Weights of a small transformer language model: 13 layers.
Each number is 128 + 32 x the weight over the matrix's rms, rounded and kept within 0 to 255. Layers, rows and columns count from 0. Numbers have three digits each.

# down: layer 7 MLP down (transposed), 512x160, rms 0.266, rows 209-290, columns 80-159
# up: layer 7 MLP up, 512x160, rms 0.266, rows 210-290, columns 80-159
down209:132125199158140139121108111037094104155115192084097173117065104082088083103154165103139140092170180097138135103075159120129160192162126132142161144111097142134154083144146115163143119147163118104139120143129135142129148133223110081184111136
up210:154104092083124135133142170124139184113149172127143076084135125153132103125099089099132132104108149136193097043106083152166180147171196100105083152172185100140144126120085114122094088073185154127104175121143123052098146196107137141086122052
down210:155077191101091183153118135102113087144181094125132114104141123105165086164151126110128113097169089102138123202118115151106134144115130108104121132155092136093069107148128117115144137107130113178092117115167153176123172089112108108133158148
up211:132107200068172092122150149131076104114138156120123149146144090109111117162204123116160163138117115132086178156133131101085155167122134140171089120163156110092086116147110167108209170155151163134144100153110141080115102151131134158195110117
down211:088128091175111153124148130130153152166139077145172142164150102113172134061199142124122147157097168082132072152162049136120125152130110112111139122148154137163099150197085128101159156135127157164068135102144138075124095064050144124129133137
up212:085145204105185099190097193133073173129150115102119147056128140156082077106138137098142121191101092078134176081096221154072100086092165105082120203179185114183134160104158059095194120106117138127104166121104143130120118079142132158147187177
down212:131170108152113155124095117123059140086092155117152088140174140055110112145118142113107120099131136041195140140159194140127176124127096117112153152059146210220121123130161102104081092113120120149156164112160146142093136097146149143102082172
up213:123166202135071095141121172069081148122117150115103107080157148119107072134124133124079145114109136204140123090089146091170065154114115119102144175137129122108188155092148185149166085096117147117160155050089096108101084147126115141111100111
down213:114107131190117034102168126102175110156109163110094159115096143125070100117150110169142083133185062110189074135177090182120112139167182142153138085158100124136138146092183167111102151158158157146091154132142133131169116132104107085099105159
up214:140130101191092150133137129094139135155173146127097071128136103155111101098154053172051084149154105135122150097161168104148121123055172111170173170123135115000114080097054097117107110149106098100124153102074117139115071129093153078120107158
down214:117161087155135130158138160150148162122122132153154104160105084130122136054105154151121145143181114095113131108181156141218160153094132086199186127153119130088111105069044213120131152167151135091124127172118126108169103099120110135135101057
up215:117084125095157087097129127097092190173078147120140128143124145147112080111135152094097135081141137162124113115138140098142130148088127172147133102114085141158115083089117149177148096147057160146151120144121132105130101089164131127171121152
down215:124155169133197123079092110114085078082072124093202133167138111161126113109114105160145104135146138168147197162123117101152128138086119133137109155165132116105131126158089066140115090151104117114134124126092131081147145206086127106137153097
up216:179112107154155065104090172143160126134113180149151096113073116156124173117189083192129144174065142129129155132090161112176130102187095136125132149146130157118153150067077135165062111090085180100107076111127171160101101095167146138143152111
down216:143175132129118129154102095102152107077116077081139123119155076163149143172125109085140248072198152112117065165152117170130151155207103085174154123148140089123094123161111112106106118118094099081182094174156120187124124148127152101092135099
up217:089160139088157126104131142126118138124095075187100124157080164123095138071125101154119137122145160193132106130160168142176115094102143108155142121163098102157064086139131124099201130173091145178121103126141169063136146156133185109165086117
down217:157076164127090158138123145098116061088150162138082144128162085146123125169119141129133123118101175065134138111098122141089149141148065116119177168094105135122197133142117109131104167075157115097133230112130079129113081133086136123085098125
up218:123153166194172111085142073077104174176141094140142067080130141074126093182140163227088088118095138166144094180053134148173127134158119077122187087161115177116147083094130100175152160147105137156195143124144154125094091085221130154038201093
down218:137144082136106123132139144129171102112108138067064110159150135119062096112194152145153153126124153098172171126132146075098092131096074153093122104093166134117134081155112113146155133084145123125105101095141197127076068168115133156119068143
up219:125092098203108124084057107150122167118121126131144131148137128152169112162143144109133184146190128160063089127112168128105188103082096124132112117134077128106098080135134191130111105169113096140108140106152162111128113148147112136080142173
down219:094164137081099124024146114116154114168137094088141078084107126172120081139115091145114194134146145128165128080078087118115133116159142179141120086197119126180125146143158081109162122128158166108124150106094109136090197135147118150139105118
up220:169136196141109057137149155100097098180178156136176143125127133086133215181065109141084145145156110158109093126127082069183150135185121111102131142143129137094140123079132175144098133106125130125154143137147119158114131139057139192095140140
down220:111115192103139139134140147223137150173131104131115169130173140178142122094127128130145108092137086111143137141145142134125089113161081117169117220161173112164125132069129129120155115082151082119153092111169086130119120056121131154125144130
up221:131137131102162162110140180111146114150104174153158075102119162173179149133070140121090139084143141153130163160076103093069172167118095153117113212171130189122148074103097088096112118118106100136097138154126153118090089078158104165139178092
down221:102178069188089108157142100237117164100099109134104137148143163104117145160187164118133165096094156145155140133126110115165115081162147133093138116115171107103147091093195136067105168141180051114113116124088167114127164102115087153081107117
up222:067146147156096127134118125121178205120101079186086086099109146163118149115174179140112181158106134116155148128074072155170094100144168126148116167157086107118172077098095116102124154131092148127146140140091071133165098130139115149156109076
down222:146138140108100120163146166085100193118099147113188137139131129094133087155174157110150090122177129118124152172068115099151116088144100141098125144163105195147138112103224157184148104112122117139166111087166149128122162085096074152136143135
up223:119085131109133125152147097126141118099137126131115119134175181140099097154187169122158100165159106080174181128078192119084138094194149206101084143078112132154158149122186150076123084106139101141111146151202117072139148163157104127146153152
down223:140175110117105165102053202090139097142088172109118122141080149128114163146117114154140107166137128160085124180185089094154169136078170103091139136150135187101054154080140122153165181122117124147114094150152148133110088139137091157193091148
up224:141169117095165089144204156137154143168158117195126148133182081101141159155086190112122109130205179100168105124109103106078106057118133130081103138132128121129128119121100059144206106105133098089127119135104161156147114083127136156134141182
down224:166127181113108088129109148099170110152082134141196123086130075172171078150112123123116127125150136152138074166177167101152116191093049170138211178180133118137118149124154175080143159156122115168125104140163123147109105099150107083150130083
up225:112092102191139094107111119146164073113149129099121099042103090129112117139116164118106141087101152111133123134172124135149125128142090184175168147138105136060129152163128077135114167108138140108176094131113114056163116144119103142125149108
down225:145111132135097163135125217159084102146147104045115076146074107098090100130113133205163157097130101153153133129154128082162124072057126199149042109105077110129117150105085137164119098167172137101182108172088128127109141134119099189092084055
up226:112191098150080112101145162151122151115112184127080134085144098110154129139171151097144124151073127080161151116140166100079115150173153098086186089115103159156089160118172136140180197107040119177148091094076097062098094067147132101143140091
down226:099091109106183124144114151196125084155160129146145129106150124103113090167105121167071175112123167222081120132188143116154093090117143173137162199129147142124154104120130124114093103195117129102122161145130175123104068104082171088106132149
up227:152110081130145187150129182140086095100096103135119154119112055074124165155104109172144114181113092172097153111093133144093205100107178074181031093152138104153158090069127132135189109078153087153079121068094161169185078129125122151082111113
down227:126102121129056132124117075099097124159131169179142109148141127107126106092125120097145105123139127082151167161162150161114167080119164139093126159187147144128112128168089100074148064124139159125118124102117102171117094173170144107153127122
up228:061095111134130098090134068187123159094142091121073130161189168154110117123108187103115130127114174147125166118134164084134155056145133103132134120117161149149126068060161096089104189144103111149132086136099126137136189162191151101170070107
down228:111123160105080142137202102148109081115170196115125110151070190111112104120080103133140156089142098173123110091132158164045140084124118086150120117139094092182107120156087129113157102147115109130151119135100128127152142094130171120088113124
up229:158123165155153133141113141188177154104125148158069171093092146130134179075103067135092127093089183183175117166132149068089108195099074107088128140116131126181084131168104126177148141147140143154170159131089144072106115086138127171149157114
down229:126116169125090146113117046121118125156084170129098089041107171070125085132104154174149088169137057123143133149118160089107123127141164081126146186134110148169198079143081170116179145118145109194104137090160133151071150100211140142170171154
up230:148159096108074080170116123180065149086125098165109102145077126034128166114132137156121119182165160152156126173110091107126100120152136163113113125204171113118136112069051143150146103094111157141124130149084101085061114072149111132138142133
down230:149144105131111158097156117133169090120116074108156134129167162159078132168167139128122122149132121128103131175170138128152132151133134095072170144125135098117130083136163147150120124105166106115124110054157131108165088148164101155133127134
up231:152127122094139143092127153183171155103142104149139084080114073192117115147122095134124194162105168114154105149045129151131103147130203202108174123189102184113150104164117052121114083217185145151134117158101161109128121112153096130135103166
down231:149132159147131116177129153125121123096080029163160112114202177124156115151102144110110112138124148129067122118148089108174112182179210149114161104129113152168096190125178139202189115076081174151111130098078096053173094095068143133165145145
up232:103100132168146126117188186132132154100089126133133133147127077122093122176107169109130137175127125090119131139115124153122099103103131120098134136139146143071174111161121121140151140157095099124159161162166143081120108130092178117111137131
down232:082146089103147078137098092145097167146112116132098114103107143124101150077104164093153127146114040139171145087128148103115089148090121141163116149091086134124111148092102117093125199148167115111109129168125070149162129121181111148123160139
up233:142102132152163093091063085079052149113123172163112147103126129154108157121152176131126156139154139175139149211088117077150122098152143167132112130153145183156131117132153111119137093133094127128063121111131128094102103085129158095103108081
down233:155092175137126123133178151126122156162171115101146106143101105139126111100081170128153103067079167049073153144144116129155101154154140136110153089135101138128169101081160167136117167105172090199154093130137115133185099214149094148160128128
up234:163098133119100137084107147113132107139137099206130121115195079094170164134112122092124124089115158205116127145032112102085056152072108158168124082188129064122106119106053168120075139124083183138138091120178182158144144140126068104112109161
down234:110211139105121150147140109142146139080082123160108153079067164138131193167167108089109170114140153115078148126168147165167184153200121076090113168116099165173126138099091129119101153172172084171074128106161126082124096136099143138168118177
up235:139115059114081118179117092104141188118146096141133138145093111152163150118141127129136146141084135123125062110149142146157140170152161146106118128121090137080185164107092133175137100112115131143166150151087108095181135105106124149105145132
down235:175142115143127113110155106146107136083076127125105152141126110091120134119205123091162075045139188128113154228150138185168118092124167126129120115122126123105132156081137118112145148130137100170076146060082140166107105068171155154127130115
up236:176130120141161134087116152126107101095128119144121054114097102153103130134163168163130118144112142118130134114116159132166112099106135150130127100104141127082139102138114149093111152157130100149168135123146146096100198100089101148137118144
down236:136161176116129165128169134049127104074104118115170120116136116170094103132095124125136093106135117136114100120148177110218105112108128121111114075168148058173092111143144139111154168120137079083160133144103130154123080162163156134180173170
up237:116120071156140189089117130130131138171115080102122076110161139133087142166164144153069125145135104178134102149132171119139102080173090075138185151081132130127111093079096141210098154121178125112138127134124175147085173173138188074186117096
down237:152106135060135135173119166087137101103145181207135171164111088132133103144155119168133128088084165124173121144164084074132169125159129167143155068148146145118198201136185151087124131137145168144141138157173146100173116133173135112094124119
up238:084141161159131148124180138127092137113100209143189128074096125076132100073151087133109191083076124071123171126144126143125130140219087126146117177115140156174164074126133102162122106102130107183133127155079113068158150162143151102052141158
down238:112129104156099159100154104105115193141214161137144078123170123146102129120107111107119143156162137091075152201127123106106086174098114076134175062108114129117102113039119094091233082104111149154145094152131125128084136169123180099055109116
up239:095122100129110151102097141153083120142079102161063138109126117135139192082066076169096082104140187132106118121113097150131134110097167116157161118107149183153190056114041146092207076051139112107174067115111119151157106117163050135147140105
down239:102125225131159100131117108128143204125148127130132180119084092126110113162145086100144147139127123114050073163166135132143134131129081187144122103133153085177120128104156111123100167128119128149152195083167155152104148111157118153144120052
up240:181127089164119124156111162161088168148123079103161113133141138154166136167071159155086087145115138138096091136161146113110186181110155154102166138147126095113128105031098060099173111131123121132083094042133127130120111165115109145104147101
down240:159091178052043114116073134150124077145144124132168141109064142082161156164118096125146138114104098130150178119098117131123116119144127118164090151121204110195147121100118230177127097130117146115122137181099052152136160137102102130119082127
up241:105100130144092136181161145148115164101178114148166127113158144124149143137119132121084098128151106114175174079092049160155143121123115068153152149110185116099121108135153219134122090146136204107175098143184083121157108066158152154138145161
down241:192135150151085123083089108112149111090103143128131062119162132135167178110122068113100128144120091148140087131151102134175164151139150164053177108104135107127138143109139159168140152106107109139124156133126135137068075102093126132109115108
up242:143183139135106091119133188122146074101152155189076205091135093144108111155118133076133109169079145123141154117131101140067136107089106131173203145149113119145090131070093180154074107153094187169155048175140105090085145157130167084100144098
down242:110118143118125149102064138132102084094155120097117099123091122121184109111127083173145163072109114071149115105228144143099121120147162138099087139175121143181121158165118101119199130092126102120150107172122141121170149125157070158103180146
up243:132121141133094144129108161136122095080126090078104113093103130133117144134078137104097122131214086150124119176088165125141155120124136111098143140157199147097099136137122124143180161168111106184127152128146098171109089042080113219156140132
down243:113133139119099135095134091144173177177157104137152138114119123107076076134118108131183159115114156141111091118097124141147093104096184076140111114079063082100150186119135127082171149127142104138134155137135098165209066174098164083113166117
up244:147172102128123110178176128125106162155092052137155119152127050119123151110148147106043085137111088180184150133130194100064150178089099130083140136034153089132132105148122123104142108130131091145158194089096139157167084136185144180102152133
down244:108153155122157177148050123125168137151104125098152187101096130153129127164082141036143154108130116163128047100127195130123095082125103123055157157110164149120130132121145151176124146188146103161146157137114170114187099181097063135113096151
up245:106107130114164085130134122129110129124113134124038090143181139192187157201113175101088109092081156174162098112158097115118156101117109129141121040156101075142161138140149150125159143156130133113099142119151158090133053135136107135125129108
down245:097123176161141123099143119154135152102098146138102134095110150039127120102114090129169071088121155119166116140150106160170167090188139101133122114150101069103099141136088096135088159124190186175124134109106150186123145096074063127059157161
up246:121138107151146137132109109153067088138152147129108139109154113098141108067133085169140167185120175164161118093080118130088181123176166160118088119141117104128124101180164162137117150072145136109089079167132157139128117129147091167106150139
down246:144189117091139121164148166135108138160072083096114103147123177133106136137121094157092155127104113106133134145164123088148095103145123086158168103122152125137124195140131101116185148145123115121123163128085116123114110130196166125130174143
up247:104144141118103084094137143124142109082158093124087114090139145133137118167125149135161073163131127079110136126071109090064154069103122205111208137101085132102113101144181073090153063138051090143154116100162121106111126133182127118080181100
down247:120113169090125092094107091145142086133141124100114178113062103146126072085130132136131157110127080164150122154094150143106145149114086075116073172132109180186109104101154110155073079182200131118128115120150122172132116132114060161198122134
up248:128127149136054140193130136098103151117093119133189144144148147136163106102133117162101144124096120158140143122113104202139193086104125106113139105158147147136144168127135166072137140077131132167097093103136088090202053042201111123138197142
down248:098167147117104191191070179114154112120176170121132121168164128193149086141121111146121133152106103165181174110121122162080142094187142151123139127166123142107093101140112154091148141115123080081152067145098099082172077110135091117139068120
up249:096155135130058110052139081119169178162203131139120149087073145148079082087147117110124112091130122108164164074112093169114169100158130159147152163153093137129150123144136148050106117137043135129147163110095101146123131094165077146101114166
down249:128129163137052159176128122150040186185139134159184185090124104142100129139188130136110115171197071159122112120097088086146135100102065105194119038122161150103062097152119115114188075114093129149111095102175124096137105109138094050140159128
up250:093144112113144136072147174151111094130114134131099109100180217062114090154097143105110109112125109103173103108089157103111106104122147118198179123188098101096138096113087146162052153148112120129094172094124156079118105116157185133135052174
down250:147067171097170136210142078133137080136184143116153075101120101090143096203112093134133177119093155111188213100125144119119104123108152160116119065139128086137117086105161112130181154157145182116121086098115124086145090116121125116119086115
up251:111159095187069102075133111119154138127066146136167181099178109123072151077080146183139184112179131156144138123183104102055174126142127172094134160137113098114140107101151103123084078143083182129145148078134144133138123166170163118107115148
down251:164173134157187114151167082137140068107099135141127151125093078134107107160172140085117137168174103118103111133086186098092099152103098074112109102097103152081143066084137137133098176135142181133144098081215108070117189174149073114128081137
up252:130181124127200131113184148096111047132147164120137136078113136117132081152075126152131139141176120089100122088201155127101103136149140127122154161141104178168134114131129130110139118112096064138044126164129188111151157108162203129125208126
down252:125201180191116118139155119153102129159112164146123127119115167134114158125084118141052110128160135120123082112129126146146143104170069154062095151152158150211140136121069172114155066141133162103150184186197105100101108130037101086146091147
up253:093148060158147128077140100144132109149151148107111109062136118219135121121147136127103133140097108112071145159116151145121120111075159144100096120135177145084144144139163108137152169032152188119200138107079147095114113071149118072122109149
down253:158173137085179111142068141146099136074067171151127140161112139121155135158108211094163131140074200129141122047128110116153097168120124196113135115146125145102107134117153162043045115186127073097126180132185145112084167141114132135109092127
up254:132145144127128122134138114144142140164093134176164162085092109108090136183185149128104119170111091171139160150131081097099125193164132096131134154070126171109113135084114154134167155116141110109093155140168134131095171103093172077170142090
down254:089146155136097150105163177088164109131107068130123116096121087104144171137187133100170119147181128146084124079107150156138120116142094181094123130160109091115106132135147106136143133142114131081123173102144137105130129139108107162130068098
up255:143133104108111177141130108104139134080100057159144206125175170137090164146159072075164086074092102128155154078057179108084082169146119112172181105151163156152161102129160146094116151207102079137120148146131095103140169065140099109105092095
down255:163117077146183097152094151108113112117116114177148147110136165159120100173142141120165130172103082086149187104151070182147122106108180100161145117178120074110135146152130200113181165100111127062136126115173113130149196132162089124131147065
up256:149189090101144125133109126085145166134145148128157104179179157166115093115138158175118245047149170074112152150093082117088134115158142138099135120119135102098121099096137153128072147188097169109115139137096135138142146114164166117101168111
down256:136106150151149097137196111120117102098112094103090170115064133125089179161095129147094154129134129143181151123125145160135151091110085108139085193100149167153170115102058087072164107144186099127139109124105105109117111081121095141141083133
up257:142074117097077090142201155144141141095106171132151175150169126118123109114165157072117128149133149102087160080160102121092096170074090150126120118160096104166058131101102139070044151212131165102146151126189159062128074100107088172109111102
down257:137098188135136090194224122092083185150121128164131134124057130117170148153132139154159089150096208110145136142132108113172154117159073076181140133060100110114101123158079124142084060198210138100088134149169154045154119095110123119107126102
up258:122113100138107123097141167117141094137140165077155138172106124097094147091172154102139076136134107128161081105122167086122104161084097119094155173070122131134184135125172126194073089117179133088122148150092156129106165115154146127092139184
down258:069099107097066100154104109129128123159154138195135173130156107113137140114144117102161141124106127102160171106131094108105153132136122146115123133094138162128152094101129137102168166183130136086150168140135136163112068138168135139117170154
up259:181130111119150128131174140104130122052020142152153189144111157149096118166113102107141141170133092130250131115153184131061100129135126132115125096079116141114131121123089149236059164121140123144179211138131113180136110083083128149125174153
down259:133162086190146192134095126148142158124103126120190092176111104085134152180150106149153127103108124160148099168138139137064114073061132112235187102118149114135104137094097154082141217153144140131134109134080153139119143054143117091144158136
up260:093137137140083148151164102156120160059111100148155166058135138157137100080124142141121096072169178130078173128128101064094178134115173129129099097099141074170132102110187190120019137127138174131091132051082161164123143096117161114109142143
down260:127105171112165071146131128093173112152105151156129135138153140101186149138083102145078123133093197148139117170077140101144058109172057123092150120085159156134164113165144112185149172120049094144145146180147161111184092170151125160177123165
up261:135157102137147118144157060098133171156119066141150151147158099110149083084126117127108115083123147164129132160165145143117144090116136164095176128073176127137065116073105087167125129096148139118133054096078120149168187137083131091131193139
down261:137089149176093146121179121140118140140126118154108129114147145134151098172193175133134103104152202102105117138161135142142168145192139139160144085138123094136153110176191158139144118098130080140154153153090126055164103143151169153095112134
up262:102099102167165114155137136082145142181098131142149146149116158154203143148198146124073150070135142083176133103077100150107176168129136104185120144151109108141106116111133139138130113108107197089105131076139115104118138123153077159060085157
down262:132120104116130114103152137190214091163217147067087093140103140124170089133148187141131158168126124107136146104090159185037117082093126103135148099114099066095134106117084086155159179146093165143142095095106174144117204138076153098126144096
up263:161050107121128127110169114084128143096150112133089128135118174121123117117101169062137117153117133195157097131103108163141129199114117108121158114120121139126097155086108143112128129129129149100110110127143113124146137058189170142093094162
down263:095117160120067178026131102099117137114149102105098121120066117144140165055118183114062098143171078135138121106117155141136085133168127134131115175128201124159154118133156135194140130110078131060142131184074115173180093107169160129115054114
up264:128161104157097119157167128123105101113136195127119116135183110084126130170128108140119114104154139154080139090176181143147083084102137116171131043132163153147167127078145102154098176134128135142106124143129117116112143104148125094170113175
down264:098097060113182136110184104126087142104088109119120139127157171164103107072127101116158171116112106076159102162060076152120109157120144147092085125147153108212153158178110155110142140188133148112138168168145155173136160107106106171090100159
up265:167117101177166112146165194049150062145125122176139139139070118178140158075068167061052182154169102147118127122138138097106143091114147126138115084197101154127154165112151091156126136138117088150140090137130113155041196082100143134104121114
down265:101142123107137121102112141137148144108094152129186164134169069149089131126100138150134185145119150134229076174118089142150161135156108092043160127127137128109103161141175175115130107172138122117149152129119123124093093116081143145142050067
up266:152128109152178095085167119116067166180131152123091186112120056179177096114154172136099120170118161127122149138149160093075143130077123151107121151121091109097126086162155139137073177102124101102142101137098137092084131148147152113156089137
down266:147142093120211138178082079097146074098136121146134066108152153076086139105178166157123138114103064088146082166093120103143096137143190087145062157158168103129155092142153131120095075108144122149153191104122208145137111097157148139132141140
up267:142098104117093137114132131131083128108124142142103139118176130134142108170143129065125161140120140166080038117097126181088170113170104118077163130092149087089087140097137179124144129076102120108158103101065180073146156165136156107094131183
down267:086113135097157144131126135145144047116132132148114124123162135113128138132144155110131138089136113132161152085080124106147050105163102097135097158126114102115108140103155120150091124117144129116133165170183103188111147130212105121117078151
up268:134133118140127172069105130186162181141177104123155133107141081121153218154139151105081153079146115119094133085132113189165083178125150134121133071131134082109147144095111155157113079080126082126124098148042146134210141123158117094169097128
down268:070145143085107087170158148096145105158112197108140103147104125145176116140129136130182156114098130138226168105141170087099096106128103113189126091189164181079111096104155091170064130104169115186111194146097116141122165121138125108219109167
up269:119140129101122108095166143120183126076141093163098109133128129130085139107100140137098190149158178091108159130120101132099113173136106153116124116050140142115154145150115125102092073153131129141086096096143121133112110169176096137134179140
down269:100048134185147131138145103069102144161060152163167174189121139146150224103125155141178094179137123094109128161142124129145151175117117141108168029220109080166157114091129126153112143072135120084121116135192152196167152155132132122154086100
up270:157183108171068147138143168141122112133164157161128137076117155076120119141113105125095118115142059138092146088168061139126169085148131143109132110136141110131213113065104079153158125089123119089069166134140178142104127136173194164113160138
down270:144125158129139102106080087135158097151097147153125132162168113102181111102148120065104142147136125151152083202134101145143145175086124102132107150142090126097084151176143106111103111102142185116162106130119079116116100083130145148187165131
up271:139131139190154163081107142082168154089103157166133148141043174122109149153103161156150143140139136116067098109107158150087121121096127155146170119113145144161144116176165085135163122156200124171086145178099146188099159113110136082127100166
down271:109092151186137143122149083153102080149221157136112078145086089131117157125101136113109150147158187113130136099184123110102102175105099083189213121066174084164172125112105057138152146144116158080108120169099145162179132111052037139103106164
up272:162137114144105144125162090143115176157071180152138139175145175146098139145157092169122112120137154112103104083136147125119121164131092145075156181071179190128134119127073164071060087155134111101089099100117141168146133130104146106064133185
down272:128121161129087104119153173078128152131137117133185181159063138159129196181165142172168105133095117124178145106118131105131136217145117074122144097117138119138114081079144094025151118082132105174150139153116132158143151160124209075124132176
up273:111138066159111144110115165123112159171124137194147119121099064127136082092143142132110103095130111097136155111092134118121115124175144050112123170158129112125141084126159105166129049127171187120136133123166118119151061117123137139128111106
down273:076161100148067167082157137095125143056170111074149165114098233068102184146112098090159166105157109134152117148152093193143111087109153188138131125084141131138135139211092134108108135101105080140113155127110102196171126194134138097055129123
up274:105112141123120118106128139129127136170129145165164132205142152103133077144111125132166122165106131165141146152191133169109092065057087108125103138085136161136165097158095145139095088085149127136142096080139148119104074106123132122134093103
down274:133086102155144139127102154159078131106190160098192099117147088108078132150154143149142152179146136158119142142088105124113127180088174150082113117109132095174133131167116112149156098153123105141103106111160118139084142104109120127117148106
up275:124177104107155084169115133175130125165099139176058098141218112148149117123135165148120119089144147087136074104104094108182144182198132130160126164170164096101149131132084158137137143126094115176119128110119139151049131104153081113086065153
down275:085129189106100096112142178117121217135101131144213164135054143112155178118161114150137102147071158143137111094123129100110144145106107119186123108182106122145093163112072105158120093208085089087126111144188141074128101173161135129078099151
up276:141191081117139078122120134194144154070155092153126113148129134106133130149144138195130043155120166086153149151109152097144082116179127103067085084078127079096163175077241122113120111131111166139126142113127110112131106062112130124131109140
down276:105138191140145122126097133133114114200092146128180112089055134132094093119095131131123141162153129139148140150128083087120113111120101110135163186118097149097079155145149126119152173175101090136083092130115146110102149161137138107062108158
up277:138076120094095154152101162167089114112153105182116145085156099121089139130148098117080157169099047167173216130135216101160098091080183122162145105146141174139106154140139122112128113118098136041058134118154138111083132141129038140125132176
down277:176061132071077122112164077096094083097112141149084189156122114101153072136135144142186088130108117173125127163157183099120130129078107071085114091106127121114168142141120103189060169093124175149124109107178100149153119122127120122116065120
up278:090184157185109077120164127173154155125119068119128127173099137105099116154160112120101083116171152131130201154119155091090164099120155103141173101053094106104128110154146101134109109088160159081023170123090141153077163129150093151095149114
down278:075124157179127114093144108145160145141110082130110125124098155127122105112118193120176129086130118158098102145135107175136094133143146098140193113108132087165053123184144123110137094110146123114120131122140106101126179123176094156096122148
up279:147136108138112130134138171151088140059148107136115178145141193098067130122075188119100161103114122106091059074117150078121086156158168135058156119131116079128120124119135192137131132152082121099084146115107143141116128137131111124131138166
down279:119115154103130092111071058088108102093088151114101174098059081097140117146115131144161141159123119107128094136161132109068124124113166165138177121093110112140089151167135133155130135206127131113161134100089087141131113091134128150119131099
up280:102135094126140130188187166125184163155139165138106090164145143182179106164105131152143134153149120095117176102129158097109117147134147119106095102119126106149186075164092112160153170083107080116182167082169167132111142117114103180147121107
down280:156090131116046184192129118141114114073127112087110147140093138143163122087080080099151165102151130070082181132131175161172077204150091140120161111147100118165070165187109086109171182112114090091167117108168116137165143112142127123135117146
up281:147122147128127063097142170140124144103120100096107070122129142140153131158103137138088131102130176118195159125149071163093169126132106155160110121175106087118168083076144116106163124149099131107119086116131133116117064107111166173130099098
down281:112116096124175107115110114163104126085141169128121163138077165051103132186133161176140115141046138133139098149153175116105098176072126141121148083148138136114161137152166201113204226113171097214139130096100150132134086161082107117128091173
up282:101083112186165162140149146183148099131125143159117077087145147154108122087159121116086125092079072098158123105121103193026113125142132157116140130165165174123109109135149142178098176139121123041086149158115174095141138160126130129125115150
down282:171123143082099084088144138109122147154132078203133088135154163156145140156193135170120095123186178164109167131112115126123178085104155101120155135135157124082075156154101095093144092130146130122195105107144134095099157158141119224145151089
up283:184170119143164157155082186247127095087117114144136101143111180157103114114141094079122119106126048116094137114143103109161077134131123167087087104114169168102107160117086113165112111137182119133090155116106152115102189087115168156122195208
down283:120139138130121150116085110064128133149111098162178144103102108138174113094196143148166144079151074125150142116135066144083130183136122099185060141056110079165146081107147156145086047117129147110098057128135137143134104065138142172116084119
up284:146071128171074093124156146129128066103134124108135140127116157119069153161124145147123129104207122136104121139193217109132128173131108181140113063119131161233131136154123200193162129142111176123121145130120103101141128111138143133094139141
down284:085080142114070177129158151095114094079098075126110135139166129142101126097141126087114158152075077133091123141171146074169147155110188114153156106139172103142096159049130186142116103102109129202071083104084115051086112147102115099136127138
up285:149167094102122095077083114136140119194154152189150105155129102160047115102114120139094169119103195129092133158158078115077161160155106087114126172084142143122153145100178130193125152175095131148115112133164148088086106138138058134091081120
down285:075036162141131120108131147113127150134147152132168131098185134177150134123105141129151184115128132153112146156108093109176092145184049102147141108106144197120178108118156133185180067167125148111088141112066148141162128077094124110107154136
up286:137118115138115128118109175198100129112104088159121137135092105157113121125148151124123050143154163146096169163122161192083104137107136094127138162112058136137163122122176159166114150115123141174158092146106142112107072094168130109141156081
down286:155085102124096183146141119173171107118103118162099103154160202097129187107124140164115085155110137158186123077111131133134151148130133143083085141141150121114134141110147102137145119194114143112134178129141148149062139069137132136144105077
up287:101152133088185117139209127100165144120153171119116162144104170076099109196164130143072122142125168060117118114133101155133097138155072146078154200116145101103067168135126134160153128186124125106111129163177097078133074093118119141142117138
down287:157156123149137096214111169047110115073147076159106128157123212138124165101143104152145135198127138106146124176138135154152103112172099093131125146200117136091139172121114127144132120123159138130133122171173168105135092117165135142115148148
up288:115110125149056134138174135098156111133129099159121082084134091121137125116191120106123124107077075141156196135157117148131120129175104151153157069089115114184199168087072139152063146095168138125126149104090057177162153065201161084109107119
down288:108084062115154169151152120151159125126089194116098172085110154145119136084100087113103112119145088088054153128096123151173086130086081160076165153099139183154192091140118144097109138134124150163105087174105137114148140165160086230217154117
up289:130125114163157108116107122137087124144124116081165121118146158130142105129134138135137140123144104136164087070098127131127081110149121121176181058178184117084137147116188192121095197128159101133116185104102151115108138122123113144134126104
down289:141109134125132114127098149113130126161139118105107097142099106179132139125118091145136081163146136128152123150122098071132106120123153130151119164157175142144067108081112163098153116099135195115125082051128049141099130094161145133144148126
up290:172148147152115162115121151178137145186143119139169102131106135073110102128131155160135175134109112130140112125148115114126135143117108134111156081133168080133158139109143099140187118138161138075102108105128133071116157124114109108103177120
down290:109128132096118123166153110130122106084082133114130157139099142162136162139126101148100102135100085061113132143112122155144124114156142138140131150110082143137099129145115138136141184148073101156137120161096154116187135175160173174135151108